Part of a small language model's weights: 107M tokens.
Each number is 128 + 24 x the weight over the matrix's rms, rounded and kept within 0 to 255. Layers, rows and columns count from 0. Numbers have three digits each.

# layer 3 attention output (transposed), 128x128, rms 0.142, rows 83-90,115-121, columns 0-127
134125127119175153147129123175138079171122161154102160130110109165119129116131127140140136121134137116132102094130128150141192148146107112111112111141102133144148129134140099104123125131137117134125128133130157114093110097105169111097155156152136121132120116122131186086116126136130107132105130100108149092118104128145093119138108108138106148105117124169137129113150149071161140119136
124122137142114150139143122173145154112132139158117140123122105148156116127128139112129092123121158124128079128151145105127198173182140122149117108117107137140122093148141109121161110143162145160127109111106141091092080105123140141115074144130142101087121132105152147153147114142154089146080126083129125124110120084136142141187133112125086141106109124116173115125133144084153136134130
122123118137074086104110148088117152059114116109138126127096142115104130113125129132107164133094113133134151149128136119118113107063150152146113126140163115090118153075137153143149181112113152065143163131156103161141159173180135147128136109123099147149175127122110079143124144113114139125154113137120141164131127164100110110111132135179161118118131149100120140113100130150097121160139
109128127144050090134113149081100197097128096138164141119135166106119182137144127137124115146090114155124143127152130083099104131121154127152119167148163116136127142124119120177125189115120150115126119099111097136158134142159101143116079117146101140168150144116157106122119132133101130126145085157128127127145099142146139113153144110126120103128129141117133147119116093137085124134130
096115132119080125118129130179137168120135093158146101132151159134143145124127143123131098117124100113120112151141162104130166151166119155140132136121158149132122133155120140111137136132110152125130099114136115109119093152112097128094046105132143125140127149115162114111129124139128088148127114123144099130148148108129112120148149102133120159158109125112151116109134094145145131100121
113114092097150116088130138136129070078130121118151128111123137132122129116122148133132202162168100123132166106116171139120136088071110147106135097122142105084164167126111121097123144114103120075145170145170144188109161144153121134125153109124134160169154154157100086096093145119123132154148126128129124146138128149101057126061122145153178136135131093158108115130178098141124120155135
119147136154122135138130136069078126114118172133108133110123101136128146137131125130145159149086161168111128119139129149105121143106176121129094123184115104098124130079140113169133190114168128095127144090120104150110124132138136138125142153144102136114155083087139137152100135116089132135118099136105156111129090151134131126170113150101120110056130175130140186130098176076103120137146
117131138133160135097104130160148090103115155156092114124095108151095101117138133130072168127092144104119141127121116143141150137082133114116114100155114139065126136074148111088167142125148140096173149135157138130114102116146145094127188141161115127123161117118134133120134129116111108137162162119109164104121090173122107129127120128212141145084138152115121142105121170107143125168127
157127117105202173148118122167150068159137165173087151139123084133151126151130089134139187115113165134115116088128132156118218122114120107127103102151087095120138109126158128139104104133135103117150138160118139143098109077098170126088139152165115133096112094146137168133119120123147149151106130096116167088134097133156064110112087155123095149085112131168117148139156130090166135125140
112110136136142143163143121165143156110137155129101139142121113132197107142129139131160109100110161111104100118144125125109198141182105128160135119105139130097107109137145107116124059139150142166115105138102132120085075112108156148126093145098120117123094144156155129137159128141131111138113108069144127118131127112144104149184123126131086125095105129116153120119137117122148147130135
128128127167075063121128142065161113047111144116110159119127139124097112088134151139136104182110113130135176128152116116149091144069163114121139131102174114116130120093119139104171218109121143119134155138158077157153192181152104135150169108149122161132203156114124132107106139093099093115184115160096122148141131168077179126096133091166164117098141101088109129140106129095102105141128
119118133162065109122127146087108188125143118139176166131136138113115162102149158119108112167093136160114129141146138100094115163111145134151113162131180143139134139143119103139129185119124141102140117094126091107116149163150113141137084119130140135156138172120139075100112119116109107124130091141138138126135114150133140105151138095135108099118129147141114149132112091137074122112126
097122140123085114121122145196124167176142107143165098135158161107124134108138139125115108119122131110107092142126141123105173158176156163163116142115157168119129153183150109119136095122102145123128095147115117118095094146106120122099062103101143120161104132122135104082148120140116091155118121124155103140149160137139079106154134078134122130173115169126166123108133053151136124089105
126136096128146110102135112130122062082125129137160138106129121121103136127126145145125149181166100136143158133123162125136148094092149145079112105124109094125169142142111111118140142114118097118130158135143117210133170122123089125139128121146120155140173136091102109110095136125117090158134160161112145155145124147090099104070098132108182139140166111139095120149183091110143095151142
153122128171142150153164135055145137091118182123088174129131087125160124160153131135173136186117174183118135091148127177110165150090148116137090119133140109082134115116139134136140201106157106107120146115124100109088155135138141168133127146153114142125151106117121104134087132102111125136115106115072186096128100146135141132139063123085083125028108137123111191170140153056116131080154
# layer 3 attention value, 64x128, rms 0.0626, rows 52-58, columns 0-127
125121138071146129107119113118128107163165102115126140117100148113177132132083070150137164158116139145105144142125139125153110071103144142132115126134121130143158156135147106135106153149080117094133150126122143121119159154176193096123129116120116155118144127143127084131144121136106120132146130131142158135146162152117094117086115137114123117191101136148131103137112117125114140100110
108141096123177128177146130161106165200151129081144118132139124153069108078139135135122085129123155097144099152144126102136126193114079124138148131089126137147130115178111112124115142122136118198130111118129173149158171081108073110121128154136142162068100108121149160149125099106134075121098124130127089114131108146111172126144160133076126127163123093109140109083145146075172110140152
117120109136157149126155137166179115115135137142106125154121138111097064099134151138120097099147167083136101115160114123141153139103116087119134105086121138134139122115114147111138090148104134138138145149114158117158096129133112140107188119123132129075126153114143146138129141110130119133143104117122157093140131106083152122117166128105120150133084149151107148115155130145184120150110
145128111111142143154126152113124100097110138118108125128125120158140097142128070126128108112138148123126119148137175117171113069145116127124129103116079122125129138082152124114123139156115122097115128136123142127153109117149168130143167131128094126131121126074192129114119084160140125129140139122112144117120151147148114119130141135125146144143112148116107145098084116150150146164126
122142150150096128169135168100101193177139131119133140120174098081099105194163104115126095080099129117110113138135102152125070167169137123134140111121123125137148094105084107133114107150147136173136089115136100188195160072088033098159140145130098152092116116104129155165146097112141076139095119154135118128121099100157172137195115105140103109130176123120139103088132134116120120126164
120107169129128090134143147180181173183141093091146136135153152096162109113151140115108093136172169095154167129163101096123111149173076128142136150093143128126116119167088137141112142164117117158115105150125123099137097122100080135092095086103146131100132120203133102166135136168138123123164091108136120127161137063094144138090112116140105141154093082116096125142238088163155126101177
133157117103084144169153112115127185184132166106148129138144178103142174072163088120138096178146163131141114115143163145092075141161110130134152133093138121151117112156138102170099123147118121154134111107123119128186175057101083135120077122145114157100092119144089120129094103120130127126105123141151093094149124129111118156139104141099152139109144091077179122147141133117120080065165